Weights of a small GPT-style language model, trained from scratch on English Wikipedia.
Size: 13 layers, vocabulary 13763, 33.6M parameters.
Each number is 128 + 24 x the weight over the matrix's rms, rounded and kept within 0 to 255. Layers, rows and columns count from 0. Numbers have three digits each.

# layer 9 attention output (transposed), 384x384, rms 0.0655, rows 146-222, columns 96-143
144153133139129147127131103148147107124131127119133125125175121121110146143056102138123099108141136112153113104132131111160129111097097138114111
130137104164109126124146104132150156126135123092122091133151144115105090142111119149080090123125120127148120114124141160160130120108142137144139
110096131128112120115148129113170164114097117141112122099119103136131164125122157129100140145130128146111134104157121133138164102110128129117134
084171147097174150118142117136143128094096125101108124108113096129130151146101179112107101085131142115121137146130107161164174161129163132148119
166185142105128117144102169116146111122120118102140118145133129129121166088144126112100110166148105134142105118132112104125124126148108108114127
122083077127126109136131136115129124129135133115099124131146167172128144134109118119147132139149114099163142127130159077099144155127105121139143
115142156115128127116138127156147140114169116145140119094167111138161148124157126130144110100133124136125169141100135134115082123156132130161150
132134101164128109116121113157109154097190166119104148131167122143135138159150137128174091130080139139141099135099146121127105131121109140128142
131059141109131117127132141181115122116113123126151097135106135150148130138118144134112176116170105146104095132102120143131142173127100134154128
154104100124145120112159160133170133123098121123089186151139088089122100161167131111116163150148134085112179129130125147124120131098133141104135
124146130158148132108163114149108115151135148115136127131142132139107142158135106097142151129124172083098078168136092148128109115123126112127109
109104085118152139124147162109099152135120157170125094108115083157155137153140104149135062117108131119157112133114126133111121151117107113112118
126181138102117162138089127154104118118104111127118159167117137107129141135122128151103114147112132153149109146110134115118121099138156113098193
103123113082144135113137142134102159152208128136125139154127126088086118134135140135117160106175131118158114145137159144125109084153138081116129
160094150124138122125125140144138098181148097119141097121132087122095095133155106134138143139155127122176140110138111164135130152090149144121138
129169085138141116108139094097139134128121128114123140127100106127130157134130142141135180138128110138106137098097088161091114103136101104148136
126099123098116112135133135148139127145138122095093113124126145113113153142117120125158116140130182115119128127093128137107126141098136144160086
119078142114157144120136104139115132164115122144128108136127160159157149093099145103152090168140139058089143165095128113101114129128144119132106
115171140125123164146109127124108094140086090131114118147119137101115130124107138133135095114127124149137098143104099150122156145115098104154110
160127121147120124121120104120098127117124108135110117104120134112118166127100136146144126166139132112099175126155090126145118100113125109130129
093056129102117125127129108114117134142149131143118110094093130159113111100134129142127128131111151126111111132110112123135094142186131135096111
149045135177108146158131154154109112155142117093068134114119124108161138132118141130106114094131099127188117148134136143118134143142102169117140
115080157146117154139110135128129109126075122148110107121144122101149148163155142146122134106135097145117140150130124151162141175145100153150140
122076163137148114121117132127135147090088150148114075122138133089116160119137110141103075111153130102122132145131140115117135128130093130097149
143136128117145136130125108110136099110119110118129084149148134134099158135147121127126108132131142158103151108138137117141136092144119145109117
126062162152162113148104140142083102113073131115126142127142119100128131122174116148107134100142115135102113134122134122152154121112154146101132
122199133125141159132129105141153137138137087150094195136097139134146142099119135170159110132126110135126122138099095146176095118108129103154128
157123101108086148137134128133153069114140123129147150123137118124112115119158138157139101109155143081166126160148168124128121134137098118112118
130005129151136151135163109124097175158146168116134165143134146155118123117142131105130119117114113163161125110132145170135135141085106144117189
139043149119125124138103140148096101122142175161127140109132111124117173131145125146100121115126186162141136128092103138179129080107100113128163
145172135158153103154150156137133174154111141115137075133114173118119129154134124119129128131113125135150138116146089133131122121096140096105138
138082170128105125100151126126093113157124156157124154117146099179146165120098097143145114124121157116142149140127171095123124122127127151139134
128113103113128173130124101105145108140141136162107097154130132138106116128144142157136110128117096160109129151111168141164103143115111173155143
115168161091115141149100126101137150143077110116139149172109108105115154097136098148117124098109118136152099100120155148115113133141126132145139
130168115151088103146101137123149126153138107073133160109135085155135149164156116109179096125129093152135118125153148109133153144108116133135120
115108114130095091120109161126147114124113160114130148119133133134135124126131118141129136102114117097130120106142118148131093148118121134146133
138125109189147134197127149134147110121136137146113154172159120132149128115175122098132104117142126137129137103122148112113104121140146110153102
092089136130110122124146142136135138109124138106109170110128126116124137137131138107154086150163115135097171157138125118113161152092160136125135
117119126142127140090143164124139135077131133092152155162113122121137154118127161135139098162144103098122127134116151135142101117153150112135155
155154118104149125140131100155126090164128139117156113110156146100098093125109116124123142148109124156154105147127133157135117120167122129184109
172113118155139113122103170157140161136156157150135073141172076132139160093119093117175123119086128124120125132099153124072112085141137120128121
103052149125151131133138133126106129118131081123128132122160142099119118146100119123144137145134143160128106094115121136128110132100116108150146
117116128118121145124131114094131119136143102139105130094166125120132142097105172131119109131114143098142133123158159101138159144114131155127117
130124096120156096136108128128109117153157127133123134124171115116135087161109168093109098164160129145100129130094128107147157143140114154150077
127166145120091115154132125117112104160134127139092128119101146128165110105156158127171093135135134138136146131141131116110136145206108143113143
099159102117135131136107109120106094112137141157135141130120111135109134095120102160096106116116133135139089150145109125151138151153134166148170
122106122113118123081117122120130149170114121169112130136107136136144113087141104158092129110151186143137140072110128112157118114122160111127104
150153114135145120090110171105112153122142108122096109105129132123136110108119084122128119138149134103153148150088131116131114141115125122133133
116077128107118149111104133140123144133154127147102113161142167097142134109144127128150141133129148104138128150133114140142143124131125152126116
129136156120180101132102125101155132108144139142129112138128128121142131142141111112127163126167144158104124154113120149136178110118125171113141
136132128116150140151091140126126164123117153108102166135118081129125141134093187128137194126105138086107149156140156131121151088114143114137151
117089121092131132140127123141122117134131116138099116143132147120171115163197121141107141136126109101153115100132141157145154123145144136108114
115184125136114146113110117088138120131101125125116127120156113138160126146120117140134113137138150153134148120134110145132124136107121134154162
119157131103125105134114126137154117112062142152154140142137115143117129149126128123161167140101113110157136126106122133103114116135125150164122
153206132124083160101133147141075171135139144138123138136120112135145146107115075131092135120148122084102106138136145134185142082103147104100142
117108158139127107116127110096108172150135152127132097114124080121101107157128127157111102138147145101092151161122114110132152133108088116127104
117158120133154135151113169122188120114172168148124119098130160151105116119113121113088138108152130136126157115173153098122147071108142168128084
151104117122126097101109144187123124126111143172113111125126139134124140158170118161111105096168133158119126116112128139148131109116132113144156
142136131177108140167103097138126164122134136109133157137128118139120157137145095138168096089108138112151141119097131127155129142109143132166130
117105082101140103109167136121155123156116122162116120128113087149128158134145140134071105136142157128117099118093115112156153144137119131124142
111130085105099119123100104123126118102090156140114151123115150136154154139104143139165122141127109113101124122116135140093130080143163132144119
117120118105137166136169135102155124135100142144144125107150131155129122161135149113146118127140092096142082110124131128138091129135150140143171
149081179146130103138089124123111135135130120133129140124125118111159128124166112105112146109131135100126120151158148110115149122158120106126137
141116131151157128129139129103125136107100119174111140103125118139125103115121122129146128142162152158123145134141158137134125131084118118139141
103162111145104121127109139124124141154141103098144115139112129140127136150146164106106155137110112128162130139129137151143131112115143149120162
127142131112142114161151116114139164130103114137135160118111102125111137141132128117124124134131137078138105183128105141095144133160132100147157
131134142151152128099144128116117164116096142127085121089155157141131126139118149121112108144138121146110098122121084121148086118107142147110144
100133127140146102118134141143148114102130133130101121140136098132129144115191144131152134130103136127135150132114122156104117127136110127064118
130155114170134119111117167107140134165111128072114149148100144118094097135119128150128125148144114108089130125144087134112104114173170123125121
138110142127092160095151120106143110157087160157114094138110128139117093130160143134143132140117113101141149161135125134115094145106130108142149
116083122106127124111120140124157082157143130118114139137145099102099166162147117111137113121157146104133143103115132145133133089132120143091120
146132132135118100134115140121108154143133105124111152122133131089135145144166122118148147163160135096143129165108162133136130163159108116174121
143156128125100156125104126107158162145130141115134153116129114136118159100112096157150180087140134130143130123085150123125129092129136144068111
113083129110161132129133115119158114105122090115136150158156160143144133128104140150150150151126128103146100122118129181095119108140119143091146
098139112132096091129102157129106120108163154101137101147158169135116156156107097156150115143134161121113125124122149101112101111153122156143175
119152166171159115133135109132111127129126127088129065114118112091136151143128106120148155144123067132141123094110136134144151140152072115148120
101149131106111111157119140102110130130105096120125111147143171098137107135114138109128143129113134145126144159133107066148136181128112123131139
# layer 9 attention value, 384x384, rms 0.0655, rows 147-223, columns 96-143
122119159107117146126153117168130143134130175143107112088123127153169145135150130073151139105145176141102126144131137120165124136115120100155120
113117138124149141102135092126116146115123157120099175072146134086126112096168119123116124147148135140141121148100131154158119114144107138111130
131122152145101098132103096169159126167115152110089122169137136080140112122168059150137186117151115133144118093115122086160090119094116125110150
117124117114117179127132116137119141125118118136102129065099133135184107117106169153133168091167125153092175138133127110123100112156149131145117
145113130080155120149130140143093103146107105150119157104129141092124152133140136113121141131118155115112157161122105124117126172078152144148080
135114125130093100122171109128105058163106142164130114123142145138112123168136089132087164112129082108125118114120145200119135143143125136126135
136130155107138126138133122127165118158091134120149145091091175112113116092105129098105105105110134130130094153123119091138135165179134153142136
112097160118153132111131138146138110144121105114121143111103123163109130113098072122163137121086145109132149126128153115145114104112126146132123
083113136130119147116135121102118118123130099146109115169128153108136139106135121150117143070119117114142128122153124157123135108173103130131151
139137126117094078123105119142117140139108123132157143139141116115147116122104128108139126122115089125130109125120120188145147172133149138120118
116118091135103161138106103114123179101115131102121138143127183126110130098111087089151160167087158150125140110143146107108159142125114162098110
125116128123082144112126138131109106106098158141130128110106145188134106096127127141100127142148093128127135053106137127126123116136114094115109
134151099133154163106135132124132119102110102095130117108170159134152147121063099129098131117121126163131103116128124117082115101139110138136174
136119088112139125133134125145127156114130141104112177143128126161138172099135155121105115160101098139114134142176120119103125128152085155094122
114137179135084125112135162116139136102131147129136131138135109119127124126108091104122139089120135122165132136089129083125133131148161128136154
111133121140149129083119098118137089131137136098132138169139135140142138100167116144098125159129132103167148101155150118145117180130130126098121
126133098109118121121128145110135117154159149128116118121122113102135118107095189148095129153116108129159171067123152123144138090138137126177133
150124100119143068113101138103133143120127183152148107125137091130192144125154123108117153103136136134137123143144106086136117080123125122091144
102114157132158101132110145117115128141111107124107135099111110133137133161167185111133128127097095129166121108118125128124125074144133089111115
141134098098137170157139100127112088090139116112115127138142123139139151107162141099141081126166165144102098093093139123129120133074147109138112
106136131104154133097108108123124142137098157119106108165143104138123093117130133106119103143139124108151117138081132103094117095103101151166107
142140098148093147136129084121128129114160145142144107098110099098113116133135142130143135156103128130133117131117131081119147109117102098052129
121104132135146124124093112119155140134144129099144150107130122109132119117130125099137146136124129148123152130134145126112139065078131137127170
159123128114086126140129127151137132142151093115165125091144099112147112103118099112058190114097108133152125136146105093122118134154134119147142
106101160141102099121134152131153162102150136144115098122133144134150113106137155131182126101128145123124139133149109160146136091140120179165126
137129137149085102145127136138147135126110165137114142107123120113144143144129123126160162142124132112120131139126135162113118068107123124147129
112146083139169160109144077137096092120163157122121102095130089175112112121136122126108144119119128130153095121134093137135126133097141114152158
109117123104136115162143118124122107099126158086133092122122127131124095073142105107143149149089141101152129112125114133124152096137129077141092
122141141124126124107160129131151116125110160100141135124151145128137143139090114102128125152114122131134128138118132121122091187078137163092109
147145126137132138115100141123144132124144140127106180111149118144148142112126171136132055176155120151158125144143143091136105091160118126096090
134121099123083112121153124127124116142112096098152094109105125111145120148191141118141134120173124154126140138095125126134143153133160135134107
141115142117129162145115109137091164142119140103148126121116128120109107110120148150130125116148098158129120108125129147107133145082102111133151
111108149155128113132138169149125137103155142149070134116178128153115138115124136126153127092126103107092101112128122113129158090115134143106144
105153176119146146158111131145100130103157153108128100160126139123121127170132134106086145120088136138102147115108134168118137113131136149110127
113119190110135144128121145139112094139107102132121105104112106129143149150120104141140142131138135159106112160119144154097120130127104110133170
131122144091127077109145144082101113119140135091086135112115117106147145157070090136101150155137109100131171147125123164114119118146128104143128
131107121138161089132141111125108116174140124144136104133157125089134158145117093120149175149113096134142114121129137152142146155106126125117150
159144126097130102150159145146120115141117079118104092118118118146147102130091108145113141131140111118090146117143138113127134152141128124107156
146129126126146120115134140126102126052135153138157113175143170122128140134108119097095111103145092087098101084109132117131137122126105153141152
114127154134170117126110099111141134121122121104154150098089155104107134154146121155073141161129118154087134121165152131088131149121117168153071
136115146110134098151093077085130124163111119108152102130133128151120157123090137131118117183103119130132102174146115126130145115135117135084103
140143103129163121131101151142144091163098124104124166107102120087134125163098098112124154138134163113143165108122130109129133124109085107138155
138125127142121148148143170078123163116137141190143128114122128159147124079116152127086156113142134100110110120155125116165113136092144119083193
141120140121169153120149141146155115102127166151127098143121095119144106133108152135163118155118133139134120129094098139140105102133128132146148
130123127166144107106146136167132121095130120118134069127092141094183123129144158112164141167163139103124104127120134170116102155092146121130147
145117145090121135105149177101132114137156158094122088168135100143145126154144128103156120126124142142111116168106128138121119146121132137150139
118137159094126144131142109095144143151129083171131125107134128158140122129159158094121122111082123141119148162137149142097123182155103094115115
139132139179112138149115092134126072113125095105133122124138123151084122134124132146134147098104114105127101100106117094090133132130090108148147
145133118098090095152133084112110123135144125132102101132124155117108138145140120097182081130111114122146094093105126118137122150153138110118174
141123146152085133129134113107145135127169120082153150111147144142142124109148147164131119151131101117159110078080123121146102136117097112103095
128123108107155117120118141123116181116107125148092141123147124125124110083120111121136131089158126116144154126121104097131105137123119131098159
146139167142134142104123157093119127093143148173121089158099149166103143152122126108150158164149124150105128152147120143118129108180147140104100
115124116145110136143156140166163117152150130097122151152099115138121146160161106142114101109101118116107149109154135109111134147140135131079115
115132139150141099131133070095147125136145156111102146101117138137160137124114191158153137175108167172143132147125119129120111165128146138118109
114127091153146110101134083114126128102147143126131166168153176120170153112124118143139167141118153130131086131147106155117137140118123153093154
120126147183124089116132110137116173150115141113157133105126087099130098107131145123140096168117167145152141138135094113150116133126148116134145
127128156122116142111136125088122160116135118155138154130126124108111125081110108136155129115133128136137111150157147132118114113119122111104092
116139158121112128103148162128140101117134148113108112111110148126123089132114168143116165164072126174117089120141134126109129167151120137114104
130138139158124156108149110127105105134126146124133144166144129137145137100090093145121183132102115122121153152160140117156134124136139128121167
156137141141155147131101148131073118115139126107185107177141144097115128137154119134112089150145122132143118149167124087102142168105126111141096
136132163152161108162147110153095093106136104106104123100128149114137120111125122123116146152147090082118141125106119176121136153168111147159134
114118084179121125109160139153127098124147138112156124176144121154130119144079125104154162129136138138099137152116129147114102136139142172174124
142110101114064159161085139110116131113125143137143157162125121107107131118145076089121127156124106109167088092126132149166139123177146155112139
104135125182104114142144077114161149122134167122125120107122119110144148107161144139151147179159154120149127146162131149139154104154118101133103
111137080100163179116096147154114171089132098122096160156105143171144118096151107116140144101123125155131184148128132175116133145116109173170121
151139147091109119148098103122143120118129104128127080141089133107144128130139143116172136138164152126161122134141115112130116120154130075137113
122128128137091150123142139111123099166128125124142068101128121093147135109130143131149124130099129115112128102159144142153146177155156129159177
144126102128147129149128136134168116136164150128140085137135093109115137109131137155114120152108152135165130150106124126107162132085088116127133
138126091109154138117117132157115115112118087101109129120105103136125141114112144153109094130110139158121169099132143091098151106167139123143106
119118124108146107150114127106094133145114127147132156131106111141167103078126155112100149161095126128156162131104111095142148123122125135135096
145139116145105168102131140114134122077162108125125098136150117142104096120117146146125125130118118144079106103154141163120131144137137156122151
144135123114104117122183130107129101131108142115141137125151137132171151146141121128120095144126130153117122138128122158127116154094120139113121
095124091118115114102114091139129127143115151094138153131091122149119111145161125164089092087098103111145135117130133162125112193140158123108126
126126154117159152113148106137167111118123126146125110125117134127097088131127151110119117115145113129147097120105125129147149179138163132143124
153126114088137136125155131123106142151130105115136162120112140156156151137168138082126146184126159148151151166118113122103138064160153156125162
132126123146105133143159154117113095077145126120152134144116144184105132135113127139131159133142087161106115104128126155134126104112126104143170
122114094122137119121127151088092133156120110116113158092108115113136127105123172144110136134121132108125118134142142146158125117131154133093162
# layer 9 attention query, 384x384, rms 0.0724, rows 192-255, columns 96-143
108138151139138113142111114099136142117089132118127119131115140160149132111141105159121145126099130149173122158108110100110118129125122151106125
200236137166036125221074225132180219098128178124028097151192065045047058162183163092109158120122037043186186208158000131205209203091065066133184
058028145100202133034178053112081080132125066163200155071073157166181196096076111173148067131146185224063098067122255134055088072140203212074095
174124115115127137112109101125149153149121107153118141132110136117145122113133114139094100135158140119151115157147115123100166100131142168111123
128146166163148139185136108113134150127119137159164106145097147103152148083174148152113140130129125167167151167094108068104112116145121150116137
082147112153189117091130047071081036128048068122177104128139115173156130100087000173161038170064199162122105050225173149062116142136145126142130
161144098144147135122147137138134156145141074114116157163119177089107114153120130124167114155116075118152096158143101148164133130111135104117159
111137104108119123104149166129127120114119139130110136154146149132097103162072132081167126143113131118122101087167136152146125129091113132156111
123132107098135119087159131116151114131127108142137138132122137111102117157114127124135086140139133134127105120174142160128111126083120127150120
125125107163126127125097136115136106117143168122119126138121099110158114189112139107124114103125116134142118134098118140131139139136109120122107
140112121178085162149104126112076139151123122139109122111149122147130168091153137138102163126121086122117105160117130116147146101177125178098145
141168156116150090126126138145142157149126099138143140167128138159123095086141140126125130136118100113157122113116075113145101121128131112120165
137113135118130111118135128137162125099170119103141130091129150100072124142104106127140082124141164126073146132159134152142108148090149138120111
133088110114121132122130133093115108125152145125129128137136135088132131158119150104156090113170143136120127115151188165112169119103133093135087
154136134106116094132128144161122119140162118111138147121120115133135160138115129128128151127115150089117135128148137109166116117131150168093121
139127123168127135138124102120154152122129160095140103121117158096090113139149090148154103125150144149093129124134166145120141158068148110125111
078071125122068188129102138135105100151132131158099108133120075140175143162102148098125179119139132118129114112121148117125157115148125137129134
136141105138117146157110124131083099146083120119132151130137112126113177114146156150118134126119107108094130130116133127126170114143168121094140
145141109123114152128144145113116133125120096151109123132142116120141085129130135151145109110105143117146109135116128134124101068162140150138130
143151115125115147125165120112125104178150143145068157116156103163131108130093120124148170111118157101125114109105099119127069131154089168127138
112150140116120107147157126096137168154108132155097126117139108129122147133127137109142115155100131127182161139081114126077105156134115140141151
128142145095122160103132105138121135122152130133121166130140100134108111119097109151121114153168141127113117147121098097151102130159158136119159
110127168149129110126130136148103165138117154106123142141099093123135109131167144117145113120144136124134115101113101133125097148107122110087121
081090083087142113111153142116149124152154104073148185115127113119151126134097132156115166134120174175128088152147150123135102083098142147146078
127103136147108140117142136155103069177106131110131114087103112073139153126139191162156130123112134117119135129101164107151111122145150096087125
096118167133116133150066146142110141114102140124122103122117118129159124108134144127111145150118118162141121138132120118087129126171153093131137
151141143138131131124173159096133151149110096124122123124155132135120126150153118120140124101119121110116130126149107130138145108100074135102153
154155144098133107169108115140159131143150163123137079116117091128151148085132119170117136100144146128102145144167101143087164122094079112192152
097145143145146128107171112082121144130122112136105131115118147157112134120078139133134120171140123105156098153097096144101105180104122134166122
150104126165102170131136172119100166136118140138121168151133161128133120161114117111101080142144127118130112168130158130119107120172138126110109
132083152158128111092139144095133104126159104132118103125165100159113127108135120154155122176138116146119121103139151135143140114137117137123148
122143108182134114115133137113144144103149127130118112142127169152121136109129080128107080128125157129115145114124108098135112145160101135131124
105135112122159140126109111106127118091145111146120122122124128109147077131132127120139094100118133124128135083122129113114143109106133138120167
123126132129117156120147119128153123110118166165145136109135145145084106118128127138121137173131117085133117114136131173124133116099093095160114
084090143142149144076107125137106100130091119136148136150116153119153148101088125149141113161121129109124100097116181115083139122133131144115116
108114106148159100157106111094087112101147150148102156137145129119113139110175141068114113104120110164164121137114151102149129111141164144111131
118136126113108168108133121128116175129137148133135114144137097104075119136127106134112141146113133118112126143159122116164112138130136117166112
134109104138135154148116134109136156131123111111150135140138145130163136139116149137136127124163105144131120125144135155142132115087163103094126
135161122126170138126139093107122118138139121125109113079115150126105156096113139132119115137094103132090105115136100152110094113135131176123154
108120160130141143135138167163144136132155142113130165165114108129105153138144144093129127095124136095140110155124146081088134127167129137101103
112084115105122120165122118117077118121124124143098110112104110130150132116160178128122155097143138138093138101131164138109152133104147121123155
119116125127121104138143169142115142136133112125138102165107128129100118153148114093162176089117137110147112165093124130117081083102111131141083
122122128148119110102153113132096112128118116090117134121110133102126183152144167104131122134125143176151100123111141126125121147141173119104107
096117133106123127110131111162120118158101133123127107110119124159162111122166122161157176140172142141135123128087153085123091106134102130146115
187125097116126132117131098130124160130132092147109129126130137116146095146140088158116127090134126102125142161108115116133127128154147107140154
116115104096159140142149113089112104163125108086187138158111148121129161118146076142124136108111127167078147144136156137110102102139124128130125
122130106112127102126131133135150149086120141112109138135090130127096116146080143108140115176128123120105106115158141133130160122123107144182094
136113126141133165124140127138130134150119154146119132131123141114116146109113154101130146132150131103148114153148149153135134108132136184107161
129148109104139141114107100113113147115175139112112146168100085149114133089090141120160123114112100144138144103095098117126110107106138120141152
120144127136126107167131146120151106141180128123110126131140103108114102103131122128131086150100107132174126157099106144170089142142123157129129
165120166157116128120127144119159094141165147136158128095137097139152110188137098127096123101102162159128142134112099122140129147105162153116150
069154146136165099138155118098100130132102129164104089103130120137144146116154135111110141131110140136132146143127096142111070082139128114141196
124142117168127148101118109107114121160133128117137147116125125165111128138098159130136127143122127105128118144113102084110133102164113128155144
114159158129150120094119107107120128086146106139137124130104145162123145113085100106127115141105130161142123126142101129112130129081111139136133
121101107135088139143157165136121149129143154111122138112133106121154112124109107111143127092165128138135135144075138125136105132104121145134150
095126128108150128135126089122121155158150132168163112164098153127106113090106123111140104123118081145132125117159175153132176120099152123112111
134200160118134115122102077112146116145122108183099119157126066110112118104132128172103141102096154130109131136118082127104136137130139098122100
119124157156110122108138152147062129155121096106168092162110143116162161119142142136178149125153089112122082132123136073121131145149092159095131
105119135147107132118131149099146141147140143132159112110121137144141141148140125143114137118104156111149140152135140133147097116128133157137074
154138144131131111119099130098136125111144118112130134143130171119094115144133120120112159134109105141133075125144119122147093144160115137098115
115112159083113097131150130090124129140141140148171157148118153176112132154164140113129144142127143180088153107152149136139108173117138112166095
154144130148125105169140124167156130133141123148125118153089099131127113102118136146122159135139159148192134185131136123096158130144134073144128
135174149136122097097149135136126153146103141113119156164116166132093127130142122157149119129120089175129134109169108091125161117129132125130149
124104145118101117142133121169157115112103100103152125100142139122126120120102134130124096121140138165113173134135149140148106164151134140151119
# layer 9 attention key, 384x384, rms 0.067, rows 192-255, columns 96-143
113095115103158170158118103123128106101118147110160154163148138143099115110120126111133185116153137110101143119188157150177126135145135135150095
118154138124128111143142132113121127161091078083137113135093113115117144162148114138107119143066147132074132153179100114066145122137130157111108
149122114128093144111137160202139150084102181130118119117186128190114104117114125100114146110134068059118097069138125181227122119150139123118148
115124141105160135146138136137129101105126166122178108152178097141152109116123138132138156130098099117105141127093159159168104136114134108130091
116105076057150109119144148137100095148074141106142155084127133168144118122114136137166110128126149098123094085129169157127106116125123147129140
098113162111160134127171107108165113158113079083144115096070147137151143128112133129159150121119175174148099140127144124108112087131156143122131
136158155165117114127140126098104142127126130127109133135116119106123128124145129144135148120122155160128155152110089092081120132116105131174122
138149118157103146133105137101159131137142119136111132131115106081111116164165121147110135128140121160125181139164099161097147170102125119137141
146129157168114136125115109124150132138149150118094117152136115093086130129139127141133118119130108139133170099123104157148159134133126133133131
134125130137097121106112106132121086149122116126107141121106074125104112094162089164127135182136151086095108139158097164081173170137146132106138
100124143091158111131130148165109121113103121142133128139115140157123114100127135125136135128106152118126124136088157101122096119124128125111121
133138095128104156164116120098137158149141123164088128150129119114155139166138142120093107125143134127124141141136114131120142168139092120144113
168138134159110109111126130150137092138158158105130147126136112102102140113133126117130141108113133140153156075123079162140149132145127129114118
097053145139152090099156132160157106143134128105152101078130144125151138089093104119142160089128113143151123090172179141185126071133162150133158
093138123126131176109132147133138109106132144096136132132141115140115148120130118129140119098148117139161129124163097106167148114176136109116138
153159132131078099131085146163130109125137125125142137129145101130106120114146147135136126127156119133125177100119077153109118145169131127115128
099096122110146131080126138168115119106121133124128136102135185144150100090116137116109141161109124154106123110107155109135070114142144161119103
080143142092094158119097101124120146123140138105106099160140111150152104135119117150156122133143085098132118083145149134141125142113139119109111
118145126151126135118114153145128208078102121142118099139141133113098159135174125137090093119134122110107163164122137099170157153111120113155119
114145127146135108140143155131108134142092174141101098160126149130123110147112130143117106117134135094136132159108143088147091105139100105099103
112140145131162091100128140086061121139128161106141139123118123127137114129126141093115096162143130167136160110125134134121074118084056128122106
095103114076127121130144111127088118108174097125148118097111172127159126090093120171111088112099152130158100135140155104129107158149129086150101
170123141135144096157127157186182165144141169157069122129073102117105145157104123112174126130119114139109137112116143145121136149093183146104151
076107121134153178119150106132158143119174167098150106102136149125105101114122098164120136154124093131147184108122120122127118158111143132120141
121144118134103153133140133126121144106154156173095114154104136113088139100146109152115068126089115080113164149089106094119071137122117131141139
076121139114139093131133124132109125089090126147135103161109088112142135117111122132121123126120120100137103142165127154093115186130166089193118
110156124148188175108138165154130156121145097125111085121171127159139081138125138116144144134120112151132122109153104145152127139127088119083094
163160086131128127098143111160131146121111184088143121102144143135079135126103122124121106122147111102151092106131124161149178105138149077136125
129116115125146101108112125113117123140125155122107133163124116120130116142104132116144103139135150163158130135130147130135149139118139112124070
102137126085119175120121109091108118151119119149136098138119110080167101128113133179122092114186119109132115179118137119107166111108140104131094
116067158175112161090144095115111088141122103112163109106161138134100140094078081124150137124139114127078105156105173112130134139127066129104171
078112158130139141140161126146113104160149086151131117097145115173139120135114137122133134081133155105123096117133134159131131139182083187094142
148123112106174132162075103114143129110138079170152113128098125155118125130129126129161119153119129109153143134107194145077160104108105139094129
131102137088095106097122137122131175154102166107121148128146116124119112132089131117139137101111112124110133148132122100142142117101192147159129
091094122110127127093142101152111148119109149123117113142127135142136108127120150148152111109130105115103131113118162133134134108133127146107103
098135129097177142119128144095123144153184161139163123133123131148136197102150131126139135124135113175100133168118105170087131122092124110130099
188132109142137113118098104100124168119127160098131147155151138110106107103128119102112133144098123114076124175160124122187163152141127145142098
120071117120170113119138118095177163159120090104155123161085174123145164129116135144151109138120096151132145137163124102094112131082129108138079
123118133126155100103115151143116129122100138124114150142129126127087135112116120101089100134082118099163168147139166113160123121137131159120126
129140123111075135152085080106099106087143182129153095141127116119114116157153151143129149136130158152098155153121121134088112093132115083131110
105095114066172119107156127095156101146098175135105118081091144131114156114104128137129126126150121124123158117127188162122079125104109137157114
113138117080098142127177145125124116126124144113182138155132147188135095135144124114119167151145114108111090114127140147100125111121155131153143
073113147107135100100135138118100150150122130106125143163127118115151163128172158092116141127120127140162155095093126135119136069117116110153119
085144101112121156118116077101137121164053159143135111158136169149118134109131118122155105141098125096144095099136175166061108145141096117104082
150146107104163154109132092147161132113092121155118139125158143118156090130119087158153124120139128156152097171111105141182150176162121139111110
103109130131142104131136105129146124188090154131190123142101151138113129091172141147163161148102130160133134139106145154115102091125136130149087
136088093129094110116127120174144109143142135102130125134164134122107124130105142122120098141133115135120113081107136102153089174134142160140161
109131121098158149113187142094129142133115125099125117111080146137127133116136120131135119122109177112164096110134130144155130152107093135132156
189155141133129141137123140183107108136172162153120133127193138130088105138097120104164168169109100071163138175103085108145109125133149145103131
128132095129137158119133177133144110153188126119107128081171138111143127109132122156127122102136126154137121106135102133148119113163156175100143
120151174137084142087158124133096106110198168135175151133096139142143133163103081146125158128111063101110121131099107150120115151127127141149128
127116141091190114173135157074136115142123105171115106105134121110089104097105123103110137118073159136117138158106192165098084120123116139123127
140122124134092159099121121150112117164108145092139169153121157134109109155120126162149127153126137094132114131081143073129140097117112115157125
154106117130151119113147144138134114123175107100164126117132148073129143132121162100143133105088154143141125112152129098106140099146150164104138
138159116105105174118110184130159115123132163150093157100184173128097119112138113142155118130183100079136073121098110111107056144105129147136130
138149073139147099132179110075138145181170103156169122125137116109145144116190122100162176148070128141120135123130091117124132107118089184162130
143137161138127096158088151147142167118105165121091083162124075123146144167154159102099099120135182136087158154096140140143206114083159104112117
105109121187118121126165136111148126115064073094109092124141103140151147144133095149132127141122117122120092155132148089131119101107130154146159
113095123110112111102148094134159157114117156115147133083135133150155134105155120125150122121122195160126084123087156114130090124148185148181104
152133124117154087134083098088100063117196093187153152142052152107135111149149146138103165101152159124114107105131125127121098139103106091099116
119124157119123143099118156135177163159102163104148156118172094147109132132130109128102183120133113132082137096164152160145142098074162161166113
150178140121054160139173188164109126149147139124086117069134091135121060108097141156125126134156176112157122114147106119143119117157160137143103
163153155158149144160080172121149139158105171133167145117119110106099122158148141110113129119116146121141158139180133134132137115110180107101088
081115123118090146144089124147114177110155140114164084109116154132131101085095111166142139119129096130092172122098118126131144117135117128163128